{"norm_place": "pre", "qk_norm": false, "init_std_up": 0.0457, "optimizer": "adamw", "lr_head": 0.0103, "grad_clip": 1.0, "warmup_steps": 207, "schedule": "wsd", "final_lr_fraction": 0.1}
Each number is 128 + 32 x the weight over the matrix's rms, rounded and kept within 0 to 255. Layers, rows and columns count from 0. Numbers have three digits each.

# up: layer 7 MLP up, 512x192, rms 0.0923, rows 390-435, columns 0-95
# down: layer 7 MLP down (transposed), 512x192, rms 0.089, rows 390-435, columns 0-95
# gate: layer 7 MLP gate, 512x192, rms 0.107, rows 391-436, columns 0-95
up390:058177103076074167094118140109178152140168170103108075141055118076143121099139170146082116146208135119085084099059167144086151048096161119068059083156111118148124114116132098130140163029094204120127077123114161130161072092158153087129139145126116091196125107194206134139139134106183063179
down390:114123137110095098120099129122139136186118165131105148169091128107108140145164152120097117127056158083108132071079067164077116065129189087086131074134159106164104122108147200138156124167077153170143098191173173165169073075135084097155131133105196091089127104176213142130110112149131095165
gate391:141056109163112115146080158149146110112124087110115115179096227135124119083143153131154092162093136137137146074129112111185160178161157136185154164093105111123150126126055100125143103102108101082142147129130110106115124132191169114141130213143081138090113097079097145130124103067120104085
up391:099168133135177079125160143119179105127064142165140154143130076132168135189140106125081134103138121134162089142124134119079141120115118146103105175139091140119098132115186137166123169167135126152122092132143161151173137117103083111077079098127161136072133178156139120120154137122165104125
down391:135139087156139119126124138109184108132135092139117152174137114135103106102163099107129122097121081154144130161109176000132147131076131171130110178147077168104133166097095134152142122103077115138107082136175104124160140077152122086157150195147125159107053100118099122102138152101140124084
gate392:115093112186125141169138135114173103112111119130072106147124147093118166124142154183125136125053189133031127118124165116156128143103107196088117148151135145158131105130151111151142142134049078117171147088098129114099148153105122072113100200144105152102144108138136092117130092107182149096
up392:073160131171128113167075127142113113144122141173079095136120115093111160160113152216118137141120142093073135166144136129195120117119144191112120122177112122119123131140113105090116182153100070158172169108103158088143102144102145083129115108132075149112111135143134096077110141190141125081
down392:087133114146115172149081087093157137176181156062088117171122109115116147109137071105168118085140123103065139105140159175154138136095132140131113170112075130098183107145140075157150083104072103150084167101134152105131085109137091096127128121138108138111159193184120119120153162092161118111
gate393:154116114166128172131197146176094052103115181110154086168188165128081077141135136110156161140111165104155133128128117128116099064125179176078035166122127173119117187052083163176131156100190092132176030070178087206149165121058090192127104211164114032152120058189125066167130177146180223211
up393:130110083121113073143101140154111065086112085126140130183130198140170130154135045151150113181136160103089093113128066109194235148144125183112129104170131153162095116095113158150125157144129178156119085138111167186137187127075066165088151206070112132121095137081123085115183109116129179148
down393:178156116122110062101137171120160044108098078162123162100102110175157118070133117137115116190127139185152135196154099076125110189100024151154140193152143090130113151080165120079192131160182078042171170132114165129154126137157123008182155108066169177128159082066145165104065104119164139104
gate394:145114113123107093139129129175124107148084114153145115119164139138117125156088085176095159110158226169111084163165176103122085135075116148180166090165116134161149171191089127190091138142183177122109069102189160166100179144094112175111120136125103114102113135132151108136142057084128167182
up394:139131100185109116046111161083127147107137120112156149107146150170139152096148101138198155144082102161141173119121085132144101179136154147097157201127151100172147138079168121089182133148059097109178165137110103063154155110141101119154130110160169204186136132102116126074141131197123133092
down394:127183107145148106143080161137055074083135100130109145128110126104112094170145109060147089100148167112104109201131121103057097140135155136118131146203120096150082177183134073085143158081160102172120129120125091139128161137087170157108161126159161144119144161143138149074143131152100103127
gate395:091100155133087138106149140104161109136088101107117161121144114122079082143151100131060150146075102133070041108062044138129156137121083112165137111078140128129140107130188058134158116108090097100142081157167177154153154075151148128146153117104074147088072117138137131122105108120093123113
up395:093130147135059123096132116034103065122081138099093140146186109083106077161142081123136105152101089169108088125115075118092184086101055100182140084097129117108167125124188143134123117117063074099136146176135192106090113045132113108157137115068119115114106117145149129099123072134134131170
down395:105116102080098131114072119128043129113153164121112142165099124155151153106114143119143154088101113186155129146156150227148134134113149201142131136172101094121131187104053112095145140134138189141142171135142153100131159133159157154134121078123108155099185148086165115130147144164133104068
gate396:207130112090084144172133154126155082109080090150137165182096210146124111179067214145084142149076111144103053099147042149147128130106131118081157179125159115153160108180120111133032089152149094113094112037144099119155122079171174177117066148177144111099153088084095148132209114107149146143
up396:075128154167171110099141116115076193084152144120110112097204102147146157119181035128182076145150116095148194106127188116193150137203126130211084057134117148122131171061166102052201191077164175153118131167128176131097124175106039059104209084094094124100086106152141090105081152130111098115
down396:114133159146144122117132093092112135124152102101119142149148119154090099144150127117165135204154110096174128130122139012162130164141156130163084051103063176174115177100142083061127150138134188182110137137129198166158128083090138130131129106075070149084013112098174130065128119113092072116
gate397:184153145106122105150098103124168157120143102187096132173111147081078122128117108085117171168130125088128107103203111127131147155058133092134069153088115202102232127171164127158123172151182130189100115057125136092161134126149152116065149142112127130069120144123098099130156134082111186105
up397:083127102148108141052188143142135109138154125095162116093103111216167153176145147168112081092141155142167090151087142127095128130190086133115215106162117092167102132099089135114142120097123097079183122169132123161121109145150102132214083088155138096152112096115139150154124123148155088099
down397:141139110106099148112133099119138111159098101096110157156163169086067174097140112091127083123183148121107124152141166016165176155116114101186135176104133109146163122165176135108118092107135160118113153159124148079135090101097160146092111120124128044083126085144104142128116123103143124108
gate398:116114151126105120133132126132100149115095093107173181135111112123116088112186180110145121161082116108140105114120140111111123154102146163107084099087098140124151133119128083115089081173064145112158090162191147120152105144122189090161186158093142107128068153086111131086116105066106176116
up398:147151145114108113098117138138120063147155135161081121151161168148109127172097078143150145073147162101098144133128124112124115110153135113180155171138150105126108109116134118155140130109204095152095155142095121155116188120152045145082107132141132145058187134120152141148151123158086090095
down398:187080129156152142117114150146196107119145137089104117190179143185129165150123141123119128104089166106093145140136161034146128145145122088163116145159157124129102151142167165151203144156132095152142178088136069114130144058183073164110113163096096105084113126069148112118191122111105143112
gate399:161166113157108162131092103134139097119105123085142124181160156149152180139168181162138139146096136112141045095188071116137140117176120165111155090086112124145155112071112127110073106093097187100075135118139061090134182123154114172126120183125149186092140079135112110130162113083159130117
up399:122147121181136169158098085119153101152155154060165087106120147139142199150213210188119138097129116125143065108156118106147096147153085156145186116085144137131185145055114165132023114130114155102147109171121073109155153143207130184146140138102150189112184117179138142157162063117159135119
down399:149119136185093159100154114120176145141137158086168069154127124122140176146185176176172092119097147123205126092134076248119096128144118176151187144104142124149130098072118127133101141121118201088130094192123115064100122184158071144119154141109183154132196148168112139188175097165208105123
gate400:132133121141125154163106121087153154164101120133101127134081150195124061127129141079144139116095097115110125092170080122195101159124084138089163087090112164099187129117144102092193118083151110097142144117145111087168112122116186090154143142112107096132139117156062146158119135126062090140
up400:077150126140147137180081073067132134163174153115146123123088151177135078120107141074140104124122088117160121102144117121124101130145104114078161092077139149096110120116159090090153144083116125084132127066084095101143162147122179124142128141160104122130148144165144137147127146174094101170
down400:114083121169108135150110111122110091137160176123133115083169175122136127139112102104068129196099108116125114109120102206131088139143121138097105163183143145110128176104115140142130175147124105116079064107140107153117116116077138132124114161158154113167123114159120119143114172145171109167
gate401:108169159200185108201118161113158091178064134082113133114097208156182084145160118080116099137080112137134097132097123105087121119195140099174116102191106117123159129119121162118118140126088133126152090141134137129130160125107197052154121140149005118089154117080116136154183083117133128118
up401:090184134130106129102117141114109085166119168097149144095095154082157073152155075144159106154101117139119092176131127124076173072153183104148060108164126143149147142146118094178098129093098137102148074161104136134147182102111108123115195147122087103093124162121098125168157035094169132127
down401:141186129124109129150152133135122086160177118124118176184109129099149179095155128110130136104052147148113186108157161190133175055148173087111092142176168124190124106193086079187077120095107148171151134161147085080122170130118088129157142127163167104110116136153082143132110082130146168059
gate402:115110115083130129145165144074113091168124161140139167064123086168156163178118158128122100164088139098129051126147087087116162164114122128127120116129103181095093155213180136099178171163108159110118099147195071131190112108147145112139090139115099152080083122118106111113173171129133117085
up402:121108122090155151133229133158112144108123149120139167122120113185108186158136180073115067124092179170106127047142106125096133171150167131095095093117139128131081089153099154074170097124192127110133123124185130164137115143126167092148109107189116096121156149124178112161122137088076140145
down402:127121088110080131107158105122145091123146165090119129100107108128144103144148114176165118141121146145095097126079107211097108096138146143110071139164115157121119071113120141125104094147082127115158060119140115078160116166105135137112137183157119100147132168157108112149158095085089153148
gate403:097114143108116134133124112171123099196078143145122153182141160171103090137143100158130117138090119106100157129085108133108096079125159135112165166068103123127162067147138130163147090140098073124102203175096200064144149066204125137120134152069103109138096163100160139078148091126115109135
up403:101122130053159102181129160124221105149146145166115159066073082138170135134109031123177121171109162107127100121135079139107211123125107129050184181108104145130125090107100127067132109088130172091105218081153116156160094168132127050103127131133109129134131111093119146149157199096136124143
down403:086139190181140102181173116080137118094088142161139149124124097129146100138123046151150195149160110148114102142126150095108130191136072132119113135202102101224123120170145096147131158099173121111093103142088105149097150142154167129112147107129145095133147099062127112169174171056172120238
gate404:106148128106118119161085109148090115159067071149135143137155110163104084140149135140107172150132119097086063116117086118152074151103151172141196118124142076134185119176129134175153152106090134113126165106144140169145147185116145136120152117158127128099143090127191138121109131146116155099
up404:199107124209149076131152145153152073117169145100107132149100128153078164136161171066173094123090162159105180098114149096085179162176084117132086154138150183121144104077128138078108084169141123137149152173119093115128098093162071088108091135095090133135133114103076117074161140110136154118
down404:162147136128147128114162139159142152144053140132144138174134078117120130103161143166107125140112158113054139142097123128160099202131073070113101183203186122097149049155172132115124185200132073063100088132126148120111113180085129101063117157123100098081135067088135129100132127101117149088
gate405:118166141076118099128105160139111178129173097068106145066147134161120126112143158142136107183090120147176066126078113127068188084102122160150108073152115129098111140189128156151081146131052071092130124097173102195156107096136158167105129196142097153053118119119132133092138144111157088144
up405:082179158066095086122117124163141175122191128079068105104136090132141159145164161130114153126140136145099102096060161178095148033095118169133090093148145097127112146170134120158142159153112121120104122081131122160126133151131138200101111185142141126101092130166187145126134086128116106165
down405:122173113116118093130163102160146121121176146123146166142174093144098140133156095104122120098128112119140087123099092173200145077125089124145106080108177130091205132090187169101151195148100200119163120104137129125100182123112081100047120125148114097141164118196142120160115102123124153137
gate406:149112144145071134149088167111072161078146110118127135166120138126160146102153101185170168148111125108145117126194119122155109114122131112089079095076149186154134146077083125149136122116102106120143139094119136138147156098156146127130157157152136139102108117145129138142099137063054144146
up406:116126118101139123092145123098128135196108117133121163138103152112077128124135128078062095135134125151131133144074061082136167126134134127115136124181049135128094141153161068111158095148070158108122048151124168078110132102132137129101112086082132139144102123086119150091181135152167124109
down406:122137156093103114117155132178095144102116031156099199113126154141066150145120185052083159138143130112105117164138142033144151102091149151101106053174074119192155132130155100097154103117169080129162082101119155101128151104168104103135113110110096139118105145058092158085131074143148132085
gate407:143092123131145054096082116124118094092026141087153124131176118172112154156139110136080110146163137150125128073152103114126111114112066147148144147125127133132127164133098121125101107176125092145139114090130166110096141097114122100184131112121111132122130144148131128090133099112143170112
up407:137097099124114119163148192141115141119128063189100121105107148125125106179134184143179124099112123129162139153091161135115170081131134152114168142103148181127158104094178117162141189125157170124137164177111037116150094176138127104062129145152128128157108101118186152144137151123129106140
down407:181096084140085087140107135153109140106106110180149120200179150119102124181136213170132101145148134116151121081124132070176134160115109114114149107160107190100107142144116183155159128147127120125095125171129105177147132102081128142152123048168172117067098168149102150146060150123143115093
gate408:202126149148102063152169124120086130113120095152153131094158123168132192152065149159108142104146176148152093127129160119109145127122161149138120141156111095111146109171096126142115125129116130120132161044149121128094138143123218142177074133131140129114135082084134092172155148106143141121
up408:123109097136171153083100112117152123144143150089094110160144119115124084119157100083163082129114113097117134091148111138162113165133084149165165122083150156184115119070109157124162148149131156163080147128128136140174161133141034176120174149200103108165140172141126157080116138132108139155
down408:122099081152085180103113171100100089089128132078134125128119163099109185144184157120113124140128145105151119176139116076130121172104116125073101094061188108099132118120107090153145138087141133091095158138191138145149109110107178121085129129208080084114120104124103161124090158127150140110
gate409:122120144136144112100136135139112146206083126096120157140144172115131105163139097117119147183147095126122127149159138130123190140141086111107079110125133165168125130115159142110130135133122124125127097154122143171138146133111174146149178087118108145157123144102146108107110145146116156110
up409:126126113122088144151099139145123133100128141116119108177112089142153198137139157141120091078124171142157141087108125103123113157089126138153145116117102131105108112163112107155112148126084107102151103030121116090125124109152114106085130169119163104102121116165105157151128118107156117096
down409:135155161107133106148134116152119132160093112124110144169137132147073095148109154127104100116104122133142142097132142000112199141126107119097113127133098164129064120106092143109159070151145143100162158112112166111160161107164157092121156116113122086104095110150144154141110124168113169127
gate410:169159140104114117115133157131145066174114136158139133164137153129072122161151138178138124188060102104080077093162125091103098181123097113129084141165124147160118100156084159160112113130179109100093109146170109152204255108111126067124141154155108127065169164137162138174145191145108164144
up410:164149083083145133104113120222172137164128181138138086172146140113083042168170182146190124101080087149098069085131158125114098118120077130087101147179164109125122084158107136191119115131136102136140140147144135090165168065061129109123149152120140096115153153141214141150100134161128088169
down410:135144186077184112068123115201140119149150129161176120214147107113162093079103105124123038114091103102105184114086080127156163079114134127117123141154122118125068098167137118149110118128120184106126098116136078109113148140103137117124103114101158102130166128116153133145167123122124106129
gate411:193092131135155134178149092175072128124155127054155118158139123157105134133157143115118142105106147146147134122127130110130108144121104117118121117170156164090129176127073177106097133151136100061177113147109093130123116166111165125145088127203147139171181133154145107190087103116140108115
up411:026115121093079156106175143124151111129172104134172087111114112055119142102069143179127135158125117152139140105123107141124126129167192139086115095113109047213105085144125129104154131151107116146067129092142152119154151121168094144140128116067130134132068145155109152115129128190088141153
down411:207069123136165129086113072146137108148098124108128156127116111199135159080137141119142147136151149137156130118124119023134106135092097176135150130167148177086138139106112170099142139121159178140129135149119102099103128122121150112120122140102126144072187080075164102147084136083137154099
gate412:103075123129099161127111138157140142077133123115091153221102121172182145163188123148137116134175151104155087108103112099146116096100103109079108149117101236067104183136079109139128124081090161101116133134157149136148109117168157079134123161149098107154128077128136127167122126153100166135
up412:114096190099098115116096149101156180097079130120129071158125146067156084140190144139124103137125230109117122091149174158158073131109121137061206114111165131118155206079107134110146116090169167058098154121155125148113151190142141124104138117096130087178184108099169132172070141098136098175
down412:157145114124132115145111092067112170209144178155112141128127135133096102100115139180112105158142110165124088165089168255089120140154122128148106173125150152099140110144142172082089097159164080112145081095128154093064106180120154187090135120077122141148154139122132110082188166161116147188
gate413:140139125158093122134125147149076129101090134146165144148112131168162069128160149138110132093090118079092097115103107127105117142116120122101187129100120160141159127108118154126197134128129124091122190133133109137151136157163080120129148130138109151114133116148151123142147132159110103143
up413:100157136157100101157154101080093132083150148177165150123127153128189103111103126132148150080127121100097160114086146132154094139123137083115155110109139101148151129128113118105158112132121166092092168127122139087130155126139099153117107115172144155162123104141185130147115118149157089202
down413:109127140120151145150127144094133094087202171156140110110154129139182136125125122072120116106157110168139116155097144151127084128123138103140109073115149117122150150117146089145129176148147122156103091124127110076130141164076159133112125140157141134183086155150114140183108128162140105172
gate414:097126142106059089146108133129136170075133129138106151124113131114091105137082149126122110108107135134133154085143112107182126069152195123132102138094113156196152108150156074141117184136161129104087137107110123117173149099162122181111124094114145108076074112142105167144144146124143103152
up414:109067137144143178095114112178090069141112115114208152154137165133108099144125071131223117160111148090140128150107095112126059163182092102147101117137134110113079090120129142163143086156087128124126145147109184169134167089124110127159115143137167090107147137127121133101112093154138161096
down414:149154116098123154127153098137137137120173094128127146096105134095104146140118104072098133115129101105136129086110147122110123176067164128094104128111122115191068170152183136171090103111094089183067106148186153164153130077095095091145137149151106149111097131150148130097108097092099105101
gate415:156088102155152119144104176120160087166121134141129125110138141144144162170156113158124117172126091115119124095158117132131146126152079145102119089124125137180105102120097132161156093115137064117094128112169090123127148085105158183129126165143095115118108089139127089177088164122133113069
up415:130071116151160097160189095061114046155191159141162136060156106138119157140117149109131082169150123110132172128141154149071151100162099117084126076123157129197143126119070145126133135137136080122079163115173060147101144156155153165142094145166122114139139122099140050177043188097160143113
down415:163114114230126173126154155114088099129171145075097151133140160132159120129184136168157139098085133182154152188148147171114090107140151190104151106163147129141147169099119146070114124144147141116094157121143128089072162162170120151074051100111098111171106172104170123089064184122158141156
gate416:137128190120135113105139088198150140148091062126070146114151120128120122157102142154165130143150132094106109089130163132125103177116092107144207112137164093135127115137079156134133175147113089126093180157147151109117121114126127179138113192133120076135167113072099173126088152084135157123
up416:073126141094127137126143104121150098108109094143070178141167107048178123128127134171183130141130117113121127138118136144138078134081111101144131151151184109160092164116110126154123105110112115135084125132105137126127140121095126159112075148147153096148132145160123191112064139161156116132
down416:083144110144095066125149114089145079066152099220098113119161078072142106143157140148122184113185179130127184119131129143142108114125119133119130093167113096179110220077116161163081097090183167175085156152123132129154125138100104157138121097097168129090110174149118165117080140131141117129
gate417:094089192106105084128121151057100013078140121117103183118113127131122086117126116105157126192110150123095051070159082078128119118122098105053125116159050168091137113155112143106042066101094147103142096089155132145212178130140166073164140195131098130078124139093127139106159187139119167152
up417:122117159115148078144105173113162030144166112146059147130138100163136109082129106153150094172133120055087054110147092094088165135127099101068102155199051145084148118141132172102099101110126168109087140150149109131177169105107125095113139195102143104054119140103120135132109093112146114165
down417:122127160095144124151052108092146037140114143120115129162105105134128113118109081162104076095150081135125062133084126205119145131137138105124107148187077135095167052128126130178078164048097127130110182160136133098092117119123115122066085171131120074112194124138130084154123143164138179088
gate418:112128169133116100083182163148132127131076101110151161093144159147126083115140138151168183160111124151166127090152092122102128155146102145087157199052145162116152117080129046133125173124133133124155163168146178151094068124131184115128086131108100186145112103123058120119117173130123141162
up418:151116088153142115160093102111105104119133040172109124143143139104125186148096109127100085100189167123102126163166172107169130127119154113183148104162120109158154183109128144128110103110160096125080125110106111131156148119112107146106137147133166109075114131103167112099130131109155162102
down418:146101153170135137141104080130124139169098119066079152160129119174103155117149150107053086106120129125105123190144127073132150188113112140179134175121107103108157152129129157090134122222148157091127159086132097132113145109113135096143125157140098119103109109071137122099133123094179163107
gate419:127116143098123143181079135135055189100157083081082129178132160130114096124076126148100132134154138125133129118120138134172130110148123098153182076132131133148102170168112125122149117156118102112120090134114112153135131126140096096128117091070163112079069087088174165118108134117127110119
up419:132133110181114155091126089116224141165127148141187126071116079078114139134170088121116138110096066205133132121127138101104098121170143156070072125148109126063159078132129108174131168101150149138157151095162125093155074126154150138103170125141098152155131137164124133124225150211130160093
down419:141150141112159042146150073118148118152105128145164148158149125154125092117142128132157166168110118089135119103145143000143170121121118092157143167113146149135156077054128156137122101160093166076108099123136133185163112178099121124131113134103123173161107068169087156167133145118092202139
gate420:116113187135116134168120138164099110164117135108139119108061130155137162181147118123100135125121146131130114099147132137151100104122122132116114115125112171154099145105095155147121197058114173129131099108143133156095164161096135122132118165128151158146128101162143185137154140174113136140
up420:154126108168145097073153203160113140152144082166093115127184156130094107095148128156170157181122128157102148137079071101093154149116110156135126124144132082103153078171105134114131106135194093140149125178168137107139111088133139126123140106126106128086123151073140088125086106119112114158
down420:140147105143134105114143146105159148151131110137125160139134156132106114144134104156105126140148160130137083112164158020101166157121114121144140120104132110078155110138177140140148167180129077114070096173173138165194123100148113066112102125167123135048111111055095089104085125125111127108
gate421:106122157111130127123148104103115126163090086130159142204140137136088137135165129125091112147119158117124059076114082105127129154121149102144169111123080114111168120124106160106065170131091110142150056184178121121076136117098148078161161165118118132020117158088157121129150128053088175165
up421:175092127187139085108074213158133134095155130168130123064132155156119129158086145081168127130126134136106185195161110152105125155131071170159135143118168153145132119127166139129159118118154155141163192096102107165178089097165114152109106115128112155188128071092095103128125118155157127097
down421:170140115135132129126111141209177132087110108113141100144146125169100145190121121165075168093136087139114089174167158173144080176091101190153197115161108138134136131121099071124105096072084149166131144103090151158081115127151146074124112103087087128152190093078161173119156082139123160120
gate422:133097100128077172119115174139101140090077161150118076103128154120155090088112160130082125120134105098113166119136091077123145132149157224079103095090126114132208090127148124120173142113151102164123153173070109075095171145159147145098147155174183134155107135100125138082143139158164185109
up422:147135138180192080134115124148121153151118101097133185132138119154086118170216110113115151150102189152161117125121140144125117150144074099117160125156109152143057150126101122149136115171132123113089074115172178154167109082138164168149082100112085122125147086125153111171124116098065098125
down422:137158137168129132116095090135164126101106138101132094116147148106080071145134172142142121141148137121117188114149092022119119088124160147110147115071108147205142106163164170122144118132126105107106117139132137154096131088195177185137164156071176125134083140111172178164139131151095139119
gate423:128046163154069056052138132130097070157130148099162131102137202170079105193126190103117122111140162085135125152111105089078095133184097177108124093148120159123111137122126146156175118116124095127197096074199125131149160095112110148114134193078042100037125103118062097119155090118162146115
up423:105072155127113083065102120109135129191138126125148159155178139137154134142118134103146173134166174127141085090088192137120150154141106100157148152148068153140101180156119147121156149147124151087123110134137086169135162089168145150100179172084090110064170085121071131141128137106161120139
down423:125130184120144129146179145110095132139192122148161191081177092129163117166160142108154116136081127143109112091063140200113143108166150055064142138117120143158095118092149099126105231141087094139154097136109136106114199104183071139150102104138171136096144156086189073124161155145149149081
gate424:154088125158153180159085142084145135117104120093101116089119144114127112141116147087107120106100094133110145093103166097083109169152122152132182073159125128130196138143106143111150112117141079097148146120192120084126154122207150133159072122171079156127160147093144100090133135135111150129
up424:115110107137138217136060114123175100127126128126164082087114132077083101115108129092164168094114082122109111093122147084086115109168153124110132104165125116131176126155119134107137045106159108118104188105186106108095158077111106114146084130150104129094150138139107118132133081151132097137
down424:159203083125122151119104111139154114170147148124106155118148076116127109107140117184111128148165091152112162121110074221166186112111157120146112061171108085185128098173061133086128128078157141095073090158203098143128131101069100132178128135130136116148138170114058110085101100139135122161
gate425:087178159104113155105087096153168129123069134110146184135140123114217156150132145162084130224131149115123112121093092130179127151134167079138121164121069138156123149138098104132054103128120150101042117102134124117131130136149170151168139149114103164122117136059102101091159176113125136093
up425:150116143160086097097198151153079101136181149122133061067091095137108170122101081070074112121138084131095140071161092133120123166140187156088120109089078157142136143129124171100137123072180129119124105120144064053100115110169101118142155095165156133100148107136175134163198130171128113124
down425:161161150117154095113185186092126121132117127111089154117177079131107141123158077128150100124093154129140075125198075155121179055139094099172153127139112160080106042109121103150130174177098116151208130108115113105159125117125101106181115118142060097124133108164118125157176151163159101159
gate426:141122078117126088090072142147159077122082112160099149171145166174134070141145118150144092106142131121151111062136114083170132089151175117134119155132121155130150099134097119084183144145099172140111188130090174130133156140163139100122093115096097111125116101080166119116131104127117184105
up426:166108102144131154078103083145124111129111202137121116145164134167162068108129132139171103088174085135174101070111176105152101091169196115165122171145106127147146069175154110137165140124093141173072139094091120150113135131155100064137142116107083111143128092147151106164123086131131130147
down426:115161120060155134114126101122143137145141143119069150183204123179121147097106158167229110130118108078120130069138209117143125019110169131155108138102108110086081144140105102150096131093113190139104162114144157123133155138134084121156096119136102070113122107134124087180103122092146108085
gate427:177095141112127120098151125100132087099140130088096120118178164141086174149149128095151096123125130106158092072154167087139127173111134171106068124159137157131126147082112165141154133087156140163100132051146155152146109091127150172128149132163111084192085080131171095155140145141147114155
up427:092124156084115177108182104110130149146210198131118131084139082084101115120146167129143140167133144124147142072125170087171125136135177143085055107142140146106129117126127197121164142085222161155116126086149125157171120124124069124093161096187159095181094104146175100183144126148170105162
down427:078165170114121179117160092135132146160192138139140095136132095076134112138164156159137165129108063070129179100085137207101106042135227094113074098150169111157119154107127188143141127131100139121112100122118126132156111132179045105098121101134177121148092066143168151156133117209147092170
gate428:122134143135132129133156148106136141180094074155125195136136131175092096120107090169071144147126106117103092169105065147131090168046192128106110168110133150116132107143167106115151140091064094121111162148139139099177136118199142084122132161158126172074106128070127123097122139090157123094
up428:089145132108136150124127128060139128166123126135140171142113112107136097110130055196097182141152116130136132159136139146112092106065156087122099142093124149117139146119171099124173117109108141098083149120130170090140164116187152078125118139136154134118143140130129152112103133114174101142
down428:120146109150173121162171097156150130123147109112103112109160101153193198124143126147147168090104149097100154120136115185144160058141175143145175094052137113121110159155139139104156117130153159104094120096145156121106147141133140130156127074146168112143139121116096135148114163145121099145
gate429:118185090173172110137164148100168153163123106139119161077129165176137186129134171121066149167138168105089096093131092137092178136111178101078165176104161211178127106100150145119175083200199048124133107134192114108145164064113132099116211131154100100083117052096075096121166189096182126080
up429:114203159104206165084170164070160137201164068161110109123088126148110131128095153190066206160127148105080112165119111137056170085152198123112137162138151129179102123108102115141156081162165089131171155153222140103147143096153045091144192084112155109166100081192106085106116134137160080095
down429:125151103097128161092180221123137141061177068197109063105120132083146169148148176120112136103186103112097134108120116205048170128165204110110176105119157127190099137110126094097129130153171105074184152113144138077128116129162101103137145111106173133185131122144097158075040154129157069174
gate430:189123149181112080138093173138193094130091084119108133128153137149142110105122181042182116153093139142110134113145126136117145134134110100158141107053153114135128062101140145125185095101158110104106118132060049094107124166135119147120136121121039100158106108118120039097134153155130088099
up430:110088096112156091110129122131103174159167153152129155158132152151105146134123087162075120109178106111168109084130147113157124151101148143126138154172116150137100168132106106173067183174122175158134158111188163177176132060106160123115089148164189109085141139121145162128143104076142129170
down430:144122170175118137171149136120089145129166112082133162167164182108114139125145180121137134072111130129185099097102143016120159132116121154154159156070183155104126150141090088143090115139095106129125173115106063138132135154132149197120125069145096171093093094135120116156096114066145123156
gate431:126118124128126161129125186113147078155110131117113126083124182119138119169076109091152121079124160151134128089108087090134132160104124153142171106164075170096080126123157145134118135108136135137125080131139140180162113054083059109099112126103105065122120102118107066102183165152173110132
up431:087160088100126128145134144112116092162143195121106110095093113119135148157071116135151120103126142161127205125122103103123142108075111162174162118141051138127122130185146180115153165114133154142152117138103108174137122130132078088110129149104119079171155143119133106132173142159180130153
down431:086098113111110164111136166114077180135151159159148023139126125134158113185073144084142116128153137129193130121143095204134108139140131130107069146122071155117158123142182144124118102109103118146145112110115165168135143156149136085112140159143173104140141183126115171109182113191167163154
gate432:107142168125132054193104106151128160124162093067121143128068102085092127151119085108158150143146109100097090136138136104162115180111098144084135177101157232131093122112138145163111152088094138125128123099192048111174124117147122132121134181086121133062179095100141191169124149087108165105
up432:149110114100098122188120144113133142074156155108194133126101083098101154131157145083181123114140131141184117112142112104102073101154137164120134143115132201125144143120125174094094125181105135152146192078124104144099120173155127156110104107137122094142153147139197111158079152120102120149
down432:088124121113132152180131132129124123147132129088134158122138130067143140078123125132140062105135146161147178140125089170112125094158131162133112110128119154173146125140032135171108114152119115084158169105181093178095157111126043141111135111124164138221144137125151093112111136153129094127
gate433:119087133118149077139143096134104123184072092138111146120102144176144109090178109138093111154130134146126107101114130104130062189081128146148073147100107149116145129173122129127143069133079118129145125133146184077097123170156180111150145255135157169170134127094094160125158160058113164116
up433:071177127147106125125114147160139210140152105087089130122141162128161044112121151101081188193069087149085107123099111126101139168116161117147150162145144138086184082190168121133086171078156141143132134181131085078161056083152128084111173075122110120135133131045103116062161122140138077084
down433:151141105173145143151175162109186082127146114114167119157135078133092145134148130144143154105046150144103088129126121051116125199148120091170158086183160104136063152138118116068079116163089070154161087100134116173116164095126125130113166140133084161153082194104075166170130119170124149133
gate434:135115138144084155172158106033187169175074172131110181119106156172075185185096123104122117134115151163111102035117132119152173146147139148142097180140149118078154158120168133095143132127133073158087129124155115141186151102183134108132108150106117103096137095109127140117149162117119148108
up434:176120118143115155186174120060148170178118153118088142139088143159127214206133116114129118135136113167083125077072154127138138132152146162138051180168164081086131178131075134121130134162128080099123125091132084189163138136245150112152081122154149097131175128107171123157120158200117100133
down434:154165074157116139157124062108103177097135177148102122147102099163202154157097108134166146066152084178165140132112182240182138111178131132129101165123097061158135128153145120156171114141092114138109145122106094155163146189198150152123097072136174109170161150129147200183111150157112075151
gate435:109180148173139059193190068085169096100115135094147134170128144124063142104137101098143125155112093056116147126144137092122134135112150110091140176168124139140103150050091132170099080087182112167099069077152128144168190082066098093181138168199113083206078089194182120202174126123083176188
up435:085111097116137138177165127151119162150150067161228162160115090097112112149128137130135191103137086162148121152140097108197049141189082118149164101181121149126130067108077091152132140146128155179121146122137095105103076099112136139140104136129125105104078153123086131226123118149148132119
down435:081137141086128131107131244195112146150145131218201106094122147147139101132129170163164179155070124122155184104122109080157055148160101125077145094098096153141089096113095130101224090123168097118110124122163139122143093142074179106175159108085158137110145139130162158079121136141200135054
gate436:103160176071096150132126126177201156133103082186135143109063150095154095106124127188089090166117128081098088112132126110112082103106182133115134117092134127164155082147107054145154124158081063092101086099125117142163156168188151201118140174142132168149122147124137123146120115075157142064